python train.py --num_hidden_layers=25 --num_attention_heads=4 --norm_eps=1e-05 --rope_theta=1240.0 --init="uniform" --init_std_down=0.0 --beta2=0.99 --decay_fraction=0.791 --final_lr_fraction=0.1 --train_tokens=379100000
Each number is 128 + 24 x the weight over its row's rms, rounded and kept within 0 to 255. Layers, rows and columns count from 0. Numbers have three digits each. The size before them is the row's rms in percent of the matrix's.

# layer 4 MLP down (transposed), 1536x384, rms 0.0728, rows 71-104, columns 288-383
101:132108155092137116104139095100095128119147133143127141120075136150131099088168131116092148128151109184116128117138122129119121111123141118120135147132094097112136108150104120118145161142066136106150155114117113113138145054153093159101156083140113134133162147105139137143118143134157124122
105:136113147115104126125101152173106124112122180112108114112100102125115117159120075130148127120148163139116122098101125152130128126139174139138112154132116102125111146168147119106114129120058129090148141122161124123069164158145117152101166139137146102125114102115167091115155137102114123126
097:182122090153093127155144115137137135086089155110129135182136137159120138137142092105127066083137146087105138142102133129167144118128093087116123138129119100118117177149082120098124144112113129103148137118122112155112155186107165141154108151129114081109162107137121171164138102170123086095
101:130114137078122129116133140105106089143121130116140117113090096165109120166130143068105146126166162126133098125136148121091115137131110072124162142134098132083151110122154110144126187159117119132141124126116158121130113158168140157119124131127109134131135136106135123169103166115162128115
104:129100138173115168128155152128172166106122102103124123167116156137103174164143130145183102104120141102145116111122107142104130103155190107095188114111126156123128107152090096134142146115073114141113103123055112119148147138080140120131157121134135123140073093108115136133114098127115127110
099:135086149135088094161148134141108149157147141131066206133099120129116124126122121131168119132144146115125121108125113118163103091130110144148142116093160122122141168137143158127109107161144142115132103151166118144121150139079188144123170128100144124152138133114159129134149113144109101136
107:108118153129143128106154150128151156108109092101170121129117165149159146113169174160114062100130163137134128153121102114118099147111136134128148138091083164134134130095117132099147111147059117081161115097124162114110075147092133121136125135112118150074139123159089160146158104159108149141
097:137153136162141098173122180129104124141112137138141088121110136121100140131124105089108148167076100130099159137129141162130153164131130127082158146144094151117103107101103082134077147138143113181108116105153093136171110146167144094145137135107132128123115138111140114112082150127138121102
106:153125125111068131106187083142105118125153143141148088154110130111083100118105143121133128125108082105154065115132132125129121156124138090173113147118120102123129150124102105189139107134096108111108118132167140086086138123134087154110136155101082094124144119147120088164102117156144133070
112:113105146134185154114174098112135124112139141129114093144102107106121144163168112101160131098138147108157164119129133119109064137152148145101144088145122153105128171130121110109134117130093164133124082132118135129148142122148175138134143118152146087119135082096082137090103107134109145099
041:086127108065115151170110114152163129102116133138151129134115115155117123115126122113171120130121124171068150141102114133125068163119135089134130155091107097164151151096119115148135158119101144140145136175166097104127136142189153165124144105162102164090095184146126138122112088115112090136
094:158150121097117113124168126156128121125154163104166118160144133139117161144060127127154131147151061149110124126114134160106152115072141072144129115163115136145130094115099151129133104089130155149127141132118121093104120098095153115118133182130113099109160117163104150131115182112133140138
103:110151104158122091149128119176107132105135082123158082155143163151100121154086141079121138147132091119172132141132138092123128155160103099124122139139128101139134168118135136163138105096104117124115143070114116141104099142127136170124124139128134120131159093106145146166108113118134104116
086:125135178112173118128143154130137115092118159083120094092116096134148121146109147129071202083130112110164154129156121140094130154174138088174152150111161135128200153119131138165107136144124124118147132128135144081110146106156142134134144157124116079122158120125114150116133130086104098117
101:123046100125144128151181114176103119125149133101126108134137130120157116158144113118120116146173122111090110082142169081113120139133110099116116172128148119131158120125131114102103145165151107150130139106119150146156098142112134087137151119147119146125167154142149096120123086148154128086
106:126121135144136105120137109103161123129144140164156183140111119127129144121102124093084121159123138169111148141094113164169100136131123130123173124152069096106170089118076142109106114131113115111128152134095142158148126113109144136111161113072106106133110195117151152146138106177145171132
103:100128088145172095141108117134116161133095132126080163170133102153085121136117131114118135141136172069148131114128159140136118087128132123089138144146103111165142176125123117157143117156124136088109145135098120121092137105141139148158149121123117080131112118141126136104150070126180102090
103:143127139127138127118137139109145167089111129150119144116092099158151126126134128118119096161113138130131188159128095147147150102133142133113118090103131098129142141157105149092123104119125105099114147130117140147125138130109124155129140168128122108122086116130129166093159130125126154114
109:129143160119120134180157097122088093121146135143103118103139110116079138107104126126183188131111103151155127123095090131088119130191137121143130131142130096095084132132121170159134157121126108167082160112141108110108130110147143099148104128188159123112163172148084128110118140112121121149
093:168144129153101111135136139127119121102161101151147103109113131132186136133170158128130112140125131116177137132156116104159136120167170079150186156122110103163140134156141133107119107128119118131124101150123153095139087123141088135121116140151081114122128088133135149097123128141121143093
106:168178139103112157099140131151126165138158138135177122105138098092111131156098117135150121136147130138119130129150120198181192131119118112155122111107104132131159139128118164129114142118106130169165138132121089099143109164142123134118112138141136137136125092118169112136139134119129169163
094:079137115172150108131125146100128131100092118124124120169133133123117113148141107144139142108109125133141123133148109170144148131112139167134174145113121137083126091132134133117087186123123120103122122123126136156136117124130125102095178145157121112132112149101089121141133169137109137091
105:129121096102107106093058132115058155116163102137154138147142113105123170080160094159144166136123103107153127170074124127115108090129091114162077132157126086161116131137123109094145121098129156131107101145125121159120146162157125154108144115103144118105123107124110125138115145121095122136
103:142158164116122144122128099114121135115131166168151128171099115118131112092147160165137180082126112139152074148153164133128138149084150114104118145130152146163104119123108131166168097113101107142155112107126160150118125109101139153160145116150116120115171162142121117145136120138147126138
101:113127133111135157136135122121146113142130137111134106150184124099134140111183141081129128139145116152157144146147128150147098147138108129110146182119134135090134133150120100138071149114191166100168123181142136102133080119125138168094146151088132124114116115111148117133137112117156121091
105:123102117151117079118133133153150123108074134100146066133111111131117109159108114114091146152088128132080121138126105134098115079094161092134159137067128139163141158122135141120124136155095134099115123135169157184113163098138078113151181120120119125127119133154135150121131111153114133129
103:156163091151101128103146153137080163153104130145068110182145156104112140120146135100131147142127119125122144140120144146158105117158106103118106169151133095122102116128103120072159153150137097116096110095133146163148144160115142159070116113123113090127116119110127166150131154160109123091
097:111089097175132105133159119121108116159105148137140144138128144129117085108127145141124163133130100085126123166126101134136110129117124127166110174130099162102136119118052082117126146121074110157100148172103126130130125166121148166154141114151165153138104121185141122111171183088151114109
103:162114126119178153095142123100157100143098120152118118107160191142130091146167161098154115137147130120170120108113121148129088177144126133149147106110159108116138106114114151112121122101165130144105125150153125115119162165154126110181157166100120117142096126164142158125133137131100126107
102:099144113162114137152131142153141143116125091138094124108126127087182165132073175084149098152106102158096150152151154125165138111125136108117091131118135127120128157122139134140122153107155121092141075181084117141113141092146145110155164151184113149132143115142122145104139132151123120118
104:104076119107129140165096155122135152151136141110118136123128140129116120138140120084142138126079135112136177163115100150175108140158134133122150148126145087130123157093131118144126106115142151096099138130141077139101097125118129192167121168143114162115126176113171135110132123136154128121
114:130124104111142088121087091136108130118112100150136132129208141104151157217137122118151118152081159169139112135127172085076118140104164108100131085114128101156112115135120113153114124150116097146138136120121119109127116078135124132164142149108105144120082114128153115101118108137141104143
095:088109128109180136153130138035134126142129127104126113149106133133128134118134140110104203100140112135120136137140163079129093107128103107076139159138114126139109158077159104135163119099124078133155135109148130144130151121175149095113142144102142123095143080094131123137116120116151127154
105:158140148132104165102162159174141132133102185154141119147083085123145117112079136100052171171128096099149140140097110142092113116140156118146118115155114097125153104134115159129117146106119101147125129134125130129151141140126163117125103127105136119132098146125133132135141098137165156127
# layer 4 MLP up, 1536x384, rms 0.0781, rows 72-105, columns 288-383
105:169137147127156133121112153128126158141128103138116099166111097123157090131111096146141131101153112115123095135095113112109149100139103132151108142160123132140085165092113157135130140111150129095150142129141141101157166131105121136162135112127112126143124106174120116128140143160108137150
097:145141130140120141130100141134141129156122172177179147107121120119145102079123117123122119126154043114122183109083119110138179149125123150081105141132137138100112106137123082116175138212186121115138114085107123096148111142086106139138096110099134142146155102142145132125138135122133159129
104:122124219107092133111146151154130114165096119114151095129107102126149079100119111116128147152174124147105160095170147168089134159126143124139127145238103093087099133129141138134143174164181145114146108114151129104125143120137125135177107136086149131121119146120123101172103134122140114125
109:151124103163116158146127118134147133141192108139081160137097188110103113096103097125111109132167136117094142123121138127148190085183126082146158137140078124143120140150120150129114155125145143150157134117075168137148192103130100138113128125164115133115105145174112113145125141127119123118
106:114164140135142181105115170108122138121105126157170110122139153107125150113079151131133137133149105146114139147118111177123144133098151109097136126174110122113130115140112091123161132113138143158091143107108145124163122135191107138110113111142105164138096139174111135126125126108114121165
107:151160195116165154122150128123112115110128108127154131139104131137128091111126137151123134114141158145112116112148163117136144096109152132115135071187095113090122138119139137123161094166097152150161141119132118127148140098118111095184099146109148133112133142183104087185115134127156107125
096:086112133119128136135112133102122105093128086111109124138119140119146060137106119178138142134136121118156116094168141127114109085122103114161134149138126134121106169134118123146133145178169114140124121154142155088117140096095118123164135118121157160152112124150146132124116133120115185142
104:121119144163134158160093111158136105111169140145171139155115101122121127113025118133120105089139161145147084094094134152133145125127108118153130139123115124115080136146120125129141114137125142154111132111113129132125109107180149077117101124128162148112095137130139141160088112159109163130
115:141152177137116176144093148116111086136142092143108085178134126122122156077106130103162163108143118139068155121141104159122154128141127126139120108153051126093143159135100099142137147173149156123148130160103110110122132124136095129154077110122114155121141139113125139119124113104090141119
046:116140134150120142139107131165091124195167108148130179109118108111160089084072122145154129148127108161090139077094145166113131134153173160114107128162123121092101146111156142146135118142152152150151104108112102087117154128131135112138105142144102127140105108188145131157159124082101120156
094:106083157166101116124131104110145142112131072119184132093162126120168127077130133114118128118179118183116160098162147121130127131137184111123134145125100125168126126124091114130170108121098154135141136076118150178109149140130122155114154133097108157114190136107159136133111123135125120095
106:110126121154129179179131140135137109128182136128148113176129096135129103092109135113122154126166098176149131130144142115139126079125147128158098154148142100140117123146173154128155128122109155127179124107136152137150107123148159118144122129169132152158160145165140103124113112108082103154
097:113128076153112141147108118112095158159130075203150157138129135142094110130158087127197088176134145130142084124124115128144102089106132172079109122162128108109049122121139119098149130097101123136121114159147150188173152133097136123139140135119119215150112142130131132156126133168156105118
099:121107176131132142129168148094139100158156141148152129142158155096150104126069138152127141132131130151105120104129080109098123125140122102133129095155116139140132106124152128142134125123166156097142109132200151138135129137113083097141119124125172178137110165171138156126153109126098161106
104:109122131134142138164102134126165120113132083136153129118094122116171128129109115133123149123151150186090144089129125152128114112152130142105109087123084108101124120130102133130126137115144136094130161136106134170200101113145111126093127102125118115133133167110184147103111126125132117138
100:150134119094191130136086110142102130156131124133115165091133158123156096129106160149100130131111152123087138113117094146133127098160106151152113121113119148149070133121157170117140123140168135146143121116141150126131156137129173112124107115106143081134131106135120146162141177112160107129
107:153129110137126146144143108119178109122100105167166085159119118126122098078081155114137120175136164128084152123116095129121127084134179068152156105134158077160129114153137124139139099117134107111153099137123156124160087119116115112131096162145085140095149124110124126117142100101131124097
109:134157185140089144150117158146109114144135089135137130096133127062144125110100131170112114111135073161153108117124153163122146115147167139123160123156147131134117141132123124110176153149141131112140109124099132114132110083107130113104123099122136162145181154110119098158105111126106128126
092:168131112163159145118101126086143113086132112136111143140114114111082116119103109144125151162120110171113136144106154111135097117116150139146123081094136072142125115112095167126133124135155122105112079139166178134135106120175128136139152151156140174135158160096106135125139114141135098145
106:106141136125107168114095123121147088119136126156148164100114102140162095132104130125149124116101100173129122129128133130136152112106115095128147147113067095149143145074163150113155168137131191164151106121141115108147118100111147113114056130148085096127157155164147137163161167110143163181
094:110150111126117138140117142115122136138133177163125170099107135120142089121111174112135148140118167153112120117160110129122128091133129137152102154141163109094078112138127138131140160147162162166136156108142130128132135119107174114147110155098115140103125096135122136146130117104188132147
109:163111119134154131108104158134111081126102138124098086167145127058116125096096097138122132089179095155140124090099099117134158106120100116131113112146150119095104144105116141107123156110130136117116106137166149134142146157113175103098107153151177124122131105122122103110112156137110117191
104:106123168145155121117086134134077138162119102137178126165087096107183161111069175128121135119122093133134120112123108129120176143128174159138097136148091126097122131110103110123161160147112131153121094159127156121153168106115107127085130157163134147125129128128114117118134088134164128180
101:119155099134121149108129117122161132115157142126105144126108085123134084130093106164131136141138112096125094139139124125132112081116114102153107149116159132134163122146171159130109168150155125181143144096104100092179156087091136112151143111137131166112121152191078135142155140114098131101
107:132121127172141132166113097143159122154113137152126078135121120108128098188071111153137133143107118103111114130128114143103152078103121120143091122118115096113128189140145130134108151131115148085115154129121130152111115098132125069085135116122171130079133159147148086149103151141113153156
103:141148116120129202131113113132135118115131114147159109121088132122153091151099159149101197141142138171091114139104120167144113135144104140144082114167126127134111141142111131136110171127155133090135133114116106104121145112130149120082139076135146107126169130131132141151150132143143132145
097:153128127157075157111106145171122088120130123122117122097142108098134118090122140134150138135155147175152108136088160126099123122170125108155110187144140148122163144110160136100131103137130158095161145120126143121055142112145116129118149136084108087096171154141131146121164127135145167141
105:123123130111130170086146155132075120150119072147142160128135130130121138115109148147141118134158110127142142111120099152124120148142142143104069066119139100108114137131125161129129139130133142129108108127157159079108111106101106105163115136110176165118157123133130136080104119131120142160
101:139120144124120166163110152120133159131171097124094114151114128123132116111110161131112134119132140193064122127162135153150132117144120130124089117140092111100110132084130136140186096107102179143124148095122089158103123135158180109148071110161123119128109141134138101147194148140109125171
119:137101171118131099161096133162102119172121169120149174083123166145145108092088092128115156155184140158101085116114144127141160116124141137121105129122107088126110155131164150118089117132113188129132119160117111067145133157119123136138130134148162145109126143111158114131161081118133123152
115:150097135070112121141149083166127136140136156134119152087139141055132123154132091139088141131100098172149128140109148131105136141118133115181160108118090096125089149148162117186137158136142123141197148110131146156122125078103139104098142122085142139132113129161166117117115136123120125168
094:124141180103108138119142171140103129112117096153099115107143109128165126097139115128136146100122128147095138133108112141114152106124157145181117122151148090124136119166124150150124137160134157143144191160102091062150134127115143136081126140116069168126160164115096113111115119121141173091
104:140111126169166158156128140151133114105121127141140174078157140106095103119133135175123148136137079153123094091110143115150146083107184142098142129124119142125143126116155157149132067134126137115112123116148107144133148130113134086134113114093142126130123132128150115142128155129154137102
090:134123154103150109126134122142102154161147129102167161171082123110143144106127140153110172098159154172101115127140123150169148090157187150118134149145132090070092159122127137167175140146129154174154097104092107105123145166115169124100174095128127123141194142136166134129123120128136134139